Weights of a small transformer language model.
Size: width 320, MLP 1280 GELU.
Each number is 500 + 50 x the weight over its row's rms, rounded and kept within 0 to 999. Layers, rows and columns count from 0. Numbers have three digits each. The size before them is the row's rms in percent of the matrix's.

# layer 2 MLP down (transposed), 1280x320, rms 0.0254, rows 152-229, columns 0-39
101:503489423442579503475519490400430483518507377470489435495500438474516551541506551528522533635532502467400538524527443428
087:559495578548491466422570538478485609559460434511465485551409490489476563481467499532545478464468547464530459499525536536
091:509500482422522551490489574463493558506566460612466460481554450515503548496520430426435479519496508472492531505463485542
101:423485438468518446514447535433547407515483522605505616473428407482483496496562360515452441471508497665439510461575536463
091:515499472484465547513528558541420458571533438554531522659464515502492444553453558530487430470544482500478476463570476487
110:474475427487547495552474494481408452523518493465453517525646540451487455511537430469444495464416550461516482548431515440
092:499475478511495510611532477532461465446453553448479484551560534421500540475528517445458567504488490535528490536458459471
098:519536546610519443539470529505553554530488462459518456553462494496494488549494435503510455537474439508475432507434561508
090:459565481522511490514613508502487546504509511445430447482413496509445498479522586541511513420542543480559471524490477492
102:497436472449520474524525425484535477516550566482532511596423573486451475450479460630557540551432462425532460490531472472
146:520572496448535508489541475462537562507497436478523407514521499494510500484528434516468557469516538505459438545526493534
094:472453577491558477468428440507560483547599445509477580441441523489510485514531581503509515477470479525493612581477430535
092:394489497500428486405532540488587445533568470543471523544561507533488520457448546516528445547611506495606527483505441528
101:627460513517462542541550477515530538561500538480535481377511513545454504437379558523541497479384557473478554458464476458
111:433556558506512538553482515476454561499488518435548498488448569514448581499518549591508422502615430534544485524506491511
099:529438500467476529495474510531528432480511422549475582536544521510468514540526520484507439398464528488449571401494537470
091:512544536533455477446521552569522406499592506389442458554484512532522488455492521457417547479535512509493404529543531444
097:448454521481528440480390558514555469423450602472470592471507475538451460541525448498559566538520552468533507427516464534
135:461491571434521505555437517589428555398466498454555514527499423496529539476488425452459531535575548530563600456478556575
096:514541502492516524436574496370468537481431418473513537570451562514505440569470548520444466432474490466478477535517415416
098:524463472474545421486517472378482489544568457492443477498406565563399464453512404438445478555575444420518528487576495567
110:468463458450510503394636471545507507419469476440466450492432560558470528449533601512421453488462435452524454502482556425
108:545544491467462504515519533470509518520526544398561510505442486467451581475478452488482509561483506547534500468531458619
099:554452519606531511607422491528484457501523444455550534485474487569442511450496478387464520560525526583497513512444553518
091:497420489450457495431471423531440478507531473513313528531558479464491516457471536420431553489469459449470548531448477520
091:427540507493497384536480538571513442526528541589559503462623422520513427466479399486500444518464466510494464486602561493
101:383483549552557545529529473439449565532526469511440546613486461571515458464524484537511535459507462512525449570529465460
103:520449545529502524418537510488504457493553465449446540554540495551513635508478480451437416505466455400400523476513415523
099:461503536522378517518474575501443498448409483420458488542435586479467488608451516382475518544581519536561542486527473440
083:564481553504498434539513527384508488584512480546501498436514454490517520462495506394468408465510443481457435413409515512
098:557477523520515496499354386429553522503631494508541444501483533550554533464555478456442518477448445564525547617501449497
116:426511542512543391524485529518433475471530460424553548406429605551480501378514444553540411425535519551465524424460461538
100:498499568472457491544527508436553446444492538397618418497454481445538449439396511420549526535433467564433434563514511517
092:538466548556597485503476456464465665577526470519498531513410510598524466494538537441542473498494462488548479447547503467
097:462432494491508506476488451496513504509426480494496564591556526509542470527478462576453377472570531445430579401528542509
095:547491538519619471536456440460531510529522414464440520482481462447521378462558593462536506518511487474479554539482483446
100:589512474507498520584493458500474533496551435562414552477479492482463445558526427567466597618530579490508433480479570483
096:418562536483568581535532567543469575469515502567434467529471491518486580478513448504479494469591512478532448559530525403
094:491563481497568498466500428479430419471456541457512494468516503520504492509429469554460456412498527464490496537516494419
097:508479488466500495550441527525530569545498400523565547511404581435552584520388493466474475546520428468375545420522533445
104:552444518444508548421516458498527502559462441503461459604567538494549457455526416458468498555396536542498426435542463468
106:522532483503510529470477552527526454487538518519551459492525542558409513477524452453550478595501508541546467517558510438
095:476467549584594544553490542530529570543477465579480470478538557627488414574536519499520558516508533398451373461517480458
086:470490529535568490471475532509507435510496382478455505532514485478503388543375466565495595481493431459499603475479492568
093:544568647557404590421455417558654524440582419433546505617477483525522485612522574403481568479523560527467495489538406597
103:524529522510512619480487574517495450578501442479465517527497514424509491436488459493425546473630563506493476459506507457
096:487480478504439541511454489492481459545513459489407564460526460507536480459463461538402510511506586502502561485421470559
105:484454424467495497519539510526410430458440476567561468512479489465525553457452603569385610421433447510400491525487591572
092:515511482479455544498429547485586521496461528436417496553415566519516453524539457486508434475534444495569460450459435444
117:484485457486489513554493574503485459530541522521460439447489537517530515500490468618448433476525448571491469515570517457
084:519516492492468543533507453550501424575468563518466567517540470560464490380514544460478493537526499508449480502512523483
094:528566425473488511484476538594588533481430440545551512456486488446486578454526487412520544501505579499453552489445413568
106:444591486435527410505581422461488556532525469524531584486484468463454542503447420443589565576466551418528457542481518507
095:478480425466463561559575486475558483480468442474469511513475513500462528481453438425403501548454467461463449433497523546
092:505534645500496479429563515568559542623454445525419414514488484492481576537525585484446539509466595565454491607561454522
094:515535453512513495549462519527474476484595499434417541440498489486507553406443509475359536337486489522463545525451416413
100:506499447509483550530511479507501488578498579450432418449474433500478501475522436573493460504471499576559583524545563582
095:552571523531502579556596430559435480498508519488406483519477410494530450466437492557577521468572556533574504472649508552
098:505513530524468460543475474483514565477513403588529551581523520497480548541484548474522539552457430476423404433585466447
089:440474512474465480472513583449571518609434508567618487463413565539515460497519503481593583435670443571594509475447538476
102:547539447554570512487449444498544450530531561461480448486634410513494526452500553449517484504502513550471527604487500551
106:518471529434520546464508506570515478521450522470504532536503542446425451470487542504538488478455466498559470500544453473
099:476344485567535537502500505496456551403512384484518454497521470460518502491629533581419459549486539481534478511484569521
085:497586530498385563506518505485474529592459425576370454596554441518520536474520496444516459395528487442456449415480476523
084:517485573610558402608544371592491579572549562512573512528525465511530466452450418478496514552454469482476498492533574509
101:482457519463490466437399588561485541541483538549493597512564579504467532506489458464514513542489513441488419474515440455
108:436485515456456429466513624467390535456499533501502451528539515495488489459455466418468489446462460474581475487460619501
111:521561493536476523501417570521522486520514531498502485458448549466469496443356407516499554435474498501481549493481490515
114:494463460543362518537490544546540445500507486530486587414507599517548486482500434442471549460561542522453428455465499580
092:425463509464441443470539568629501481528490462492519514575461433480510490539465409508414482503464564436473590544460437533
121:558522466525433377413528440472458477412517461429584499411481455468532476461496486492520539423506444511459482534511450508
095:516554472541586481439498479516451398533454437501422520498475512533493410522469575495592481470465548455474454475562477499
100:512542427625474510534464529506358465524501574568429510571483603480480497492458441462492500452573563451450522480426498537
109:615489579580540570507526529557512598485495477452468574537439470441456469478524485467467524500535498541576468505492515576
105:522459540529532506548539601508485435471523492401422508503499600416533476391518486475512442515483414472526465538489439504
097:579393491537466452522535471527597426550465507462548530542463437487493522562503447485520379517585507468512566562547507476
105:486498500424517539433494439485441542496485608502522442525515497439547404543508498553490564479495491478473475483566501377
095:590502497561497502520491617544513477531531440560529494490479507572516417542532489525555640580544551493572444450530435508
# layer 2 MLP up, 1280x320, rms 0.0869, rows 153-230, columns 0-39
093:612607456439497541536523514425494466443546584540467487479452412417450428471522462421521500458511586380453564482451581570
104:432578480539427531521586435489504494499555528472456536566480564475467570467470581506431507471533456538492431477613454519
100:487449488532561476429426489448545451539523580579519514470600469541454541528500451428535492410518487515511465405576515507
101:554472564412446420507448447547501532511539482468511491499509531453547372455500628443516530505450557436386436456521473436
093:472504476498539504452472423600487488537473512559497501524540467447517525528496440447549496413461544508461409494328517545
088:556410478510510538483563472532484414432470548519474488564547496471505533509458445529384540511488475514478470505356485554
097:393512575536471572488474505526496458432547613476486454498510482567556480563513442530396438530571586509450452547380505533
089:461471517553638550532548526572567441501515598430449513472451447477472570508517568521557486472539512473349448609482514438
107:453426529515511525501516459481494508503532582401524531510437524545475535497449477533616498491488432401539450537434443460
154:494523518437529468472500566410454513541512427512536453491452502480503549502520511510446505404495526497469539457564517520
102:480516622545589535529516520538555476440561504513479525472510501515501470524522561516601505420487469509512482559398457518
087:481395426464432511333533543498509452459608467560492534523534571499591457556575541521586389504541533516517481496412476518
098:536501522464519459575546465528578487529514483508543504467462529576464502579422526544613536469430576520446566480505471410
107:509514507524525519630518519492491568518541522379601564487555557530486484478550528563524402431559454508404487409473520527
094:496418488468544443550426500559527530478412580579515568518591489510523493477570554546479497454476507368474509461449478446
092:505516525448532515399533550527493411489553524472496422544469521544443497508534598627546412486456439477519464473560542447
091:441501563533528504605496472502438506534554556525469594428530568484457555611564423537591492542459554524459489428529437467
124:496476586453482525458415426578446580459423516460512523605461482418570503491482468498483444488572560447556550467518540590
098:473574579501516476502538462491458547452458474508459495479561575482477455500501623423429491448521521461427446586471459380
097:571472487512533504454479428419575498488506534588480419495370502530494484514477441517534577485542558454451546482512489536
106:581613444463497459473524403449523489445555462496456600492490554556509575501555525620556499518575537553478482460526621538
109:509449472523455519542447534421478462519481497450590584457551524519435605440494470497526489560496471384483562554490476554
099:580457569524553587619427441589477437503576482537649427476542579589464578531463572455439538540511481543490481561478529490
098:529412584471563490514417438545446570465417517445411636526469445493538539468456591555452453481487510501505432575533530406
089:505517533446528529576614436496553532544527512498546458568455581498467540514528521512553390443431483518475546464521539478
099:404435551580495674630487496399494563477481502469409553530552464593466498529534531518637521496497392516488523462454493510
106:532435600480552518397486554520465454587557415379495550492564466493593615540477501493485493476454425477490426541431488513
100:564574537433645555524459485569488472455531556607546501542581497495503497447587488540495408539492506441494427483518528573
100:516480516479564467496478513473508533391485619450485503512420538586458477468557430653542515472501608545565572554530420534
104:572491480457457544550466431466484503635611493441509519575488551546556553414491521556549501543498444495578516503473520529
102:471460508538514502513502505540406482481544532470542482418506575615477455426502522480570470400514480578410576495378412621
100:491515480458525577500486453454477430391440583462551460453428462542570410453443504548520561472483468513453407584516589438
095:621520455480491463511460338570531635550574542491468515497519556545502519584528538397520571455550588524507566427563522472
110:490468548507510517464489544530519384440429489620429436431502565556451533611555468568506524519468486517519468534493572515
095:564523472517523512553516381528464536539493496435472580442410606459531426540553599489548556443537528464437503596536534421
097:569417538482500440521479449508506529583521477430464563424418548482547439474479463576513475484595558479501520542460560472
093:570547615468524465558519458414401507571511568496504540497480543482506570381426481504467522475473527478486395532316482430
095:597489429569557521414446547572415575542572454490504451458502616459524488520602427488482556461492447526545505454546537488
098:510447367437428467593470507441448564559553507546483546410398634532578462543518543521490480483521471393371517444500498467
100:582419463478532500469495478523512537553503532485423474509592497519548455504455486429436508535466498516501471372496526501
098:516463511474515519510533467511537548495530520542564408465524520439594455488541493462475489516517488481452478500409559439
092:478442412553529542489492569509541562541524508491495483511513493549556431499535474499500496475514579428483423443395450566
086:486453450569580462430433492522432447517474492491477542512576595529592491493478395524583548530457383464471519547504576564
104:555538451455609427453562548584367432543534513585478498461453531526523593449551507612567552436493465478540471531404498546
105:575378440524496449476463571507486502468531545468539534431525483447525447507547476396458560455577501467453492463498439464
104:480509575477481534490505424483447544437510487456436477507525474491459467462432504587602543511539561492463433510476487460
108:529542434446467460529614421485431519497484591534527610495477481531576425465498572568470545414465404526457470558446579485
085:484593565419471538511424428514510516610502518459434516487492529561538463378513396560566480411484495515546419549516437488
125:552491530487447535526507514478517440555548476605512434475463564568437515498451422541445453526457492538514546502520560486
086:527497439449567484478442475558486509538488572510504582518510435544585495414435495510543443469555537408475463496582524507
098:480448506509593481473481418606585466503519494543563576502480495479453461432550531557408531486535519486440529579491456598
101:425587547469505498492526436459459526344582498466589508423491514491496507461456556438565522613489444511523525512462489473
100:528507490386539564493501449482421483524538549469553540445516518508529600450490514556489537527530420427496435491552549582
088:540591544430548477455515386485520529547499458553505446469470492550495528500536470518592533444527491589533464474529495499
092:517566445478547521551503502538513483551459584516598550500562460549448472580515546645519435445494461539520454460462442520
100:583424420504527553524487491501452555549480599510516485453526479508460477427503387541446476476564499520526488486483556493
097:461457485478467613521544617458456488606498477503440531492424513559469514465524561495488516553486544446494403468390489519
113:535534443466537502451463479554474430494589541539420445480496463508557477482485497493523555483593417489497565595452581591
088:403454491478539444480503515588515547553424460483648518470440490503492534543577466478448614506536443482509512571512464514
101:432575386453547479546595368487505515441535513496609555592522477471495364485493457402439408380502577442468530562581524492
103:523544546480518519498462525487586538420514560412480501533547451480440446468477569550523406527589480554434491500494470470
103:446548502516558562575467537436481462597526560455554635539518573513489422532504470566526480582523509542438404534413441486
096:466503431464481496473435565532505592446500479502436518464488530498506557512575480447455595524512563599485456488556440407
091:572493521506447478571481535568463476480471468425575510517479460542427472525498523488577668499447585524443427520465554392
106:418511533452483408522486527547498481467531519528401501494524476449503505484528482488410464563469575476540421495533430578
090:549471498485500537481582498443567400501543555585397473446568480400470549436422556540510399496488509560494535468472457588
102:500429496450461441513565453497498525519511465496436512569521417483469451534682609506521436512550562476529429440473548507
114:493465459477577545492420637500430480473532479476510511407547604483501596553579506538429461434481433545501409494471582465
088:488399418478485523459582570585470536458480551479552547422479588488598506480496375503411548483519356477543470540489482475
124:479537523474471498474511476514500416349564524452568510450549412562475423497500505563467555487467476552478479557452400473
099:519553583514541525589528532473506435546523477502500490538521534563503549490479460461488525474427545502498440533514464549
099:466526546548495538503398481469459543477531529559565515468571551487574515407493450462457499477534470434471548469378447499
108:512508544538467575478654471549497415477559354405461504464472551499516510541442505428455487522538548564497480518446435507
098:514476483558484542611518536505474470483473492530460504442542464479551416481549469467577449524440437587484504549484415558
097:565464367543471590446538502538545462579512545478489532541520507452503582509472514465589468447560499411421519504466552554
097:414563488469480631490464440482452471512531543591536395507475512442459469524457510654522501479520462490443531559555558520
091:452558488511542538510529463475442484580500528490465548479483519481525470455425503558501391439548501629490491503479412532
097:618454543471543483556428473534455529467495444383476513447498556474480482456538439463496515461536508539580530544502526449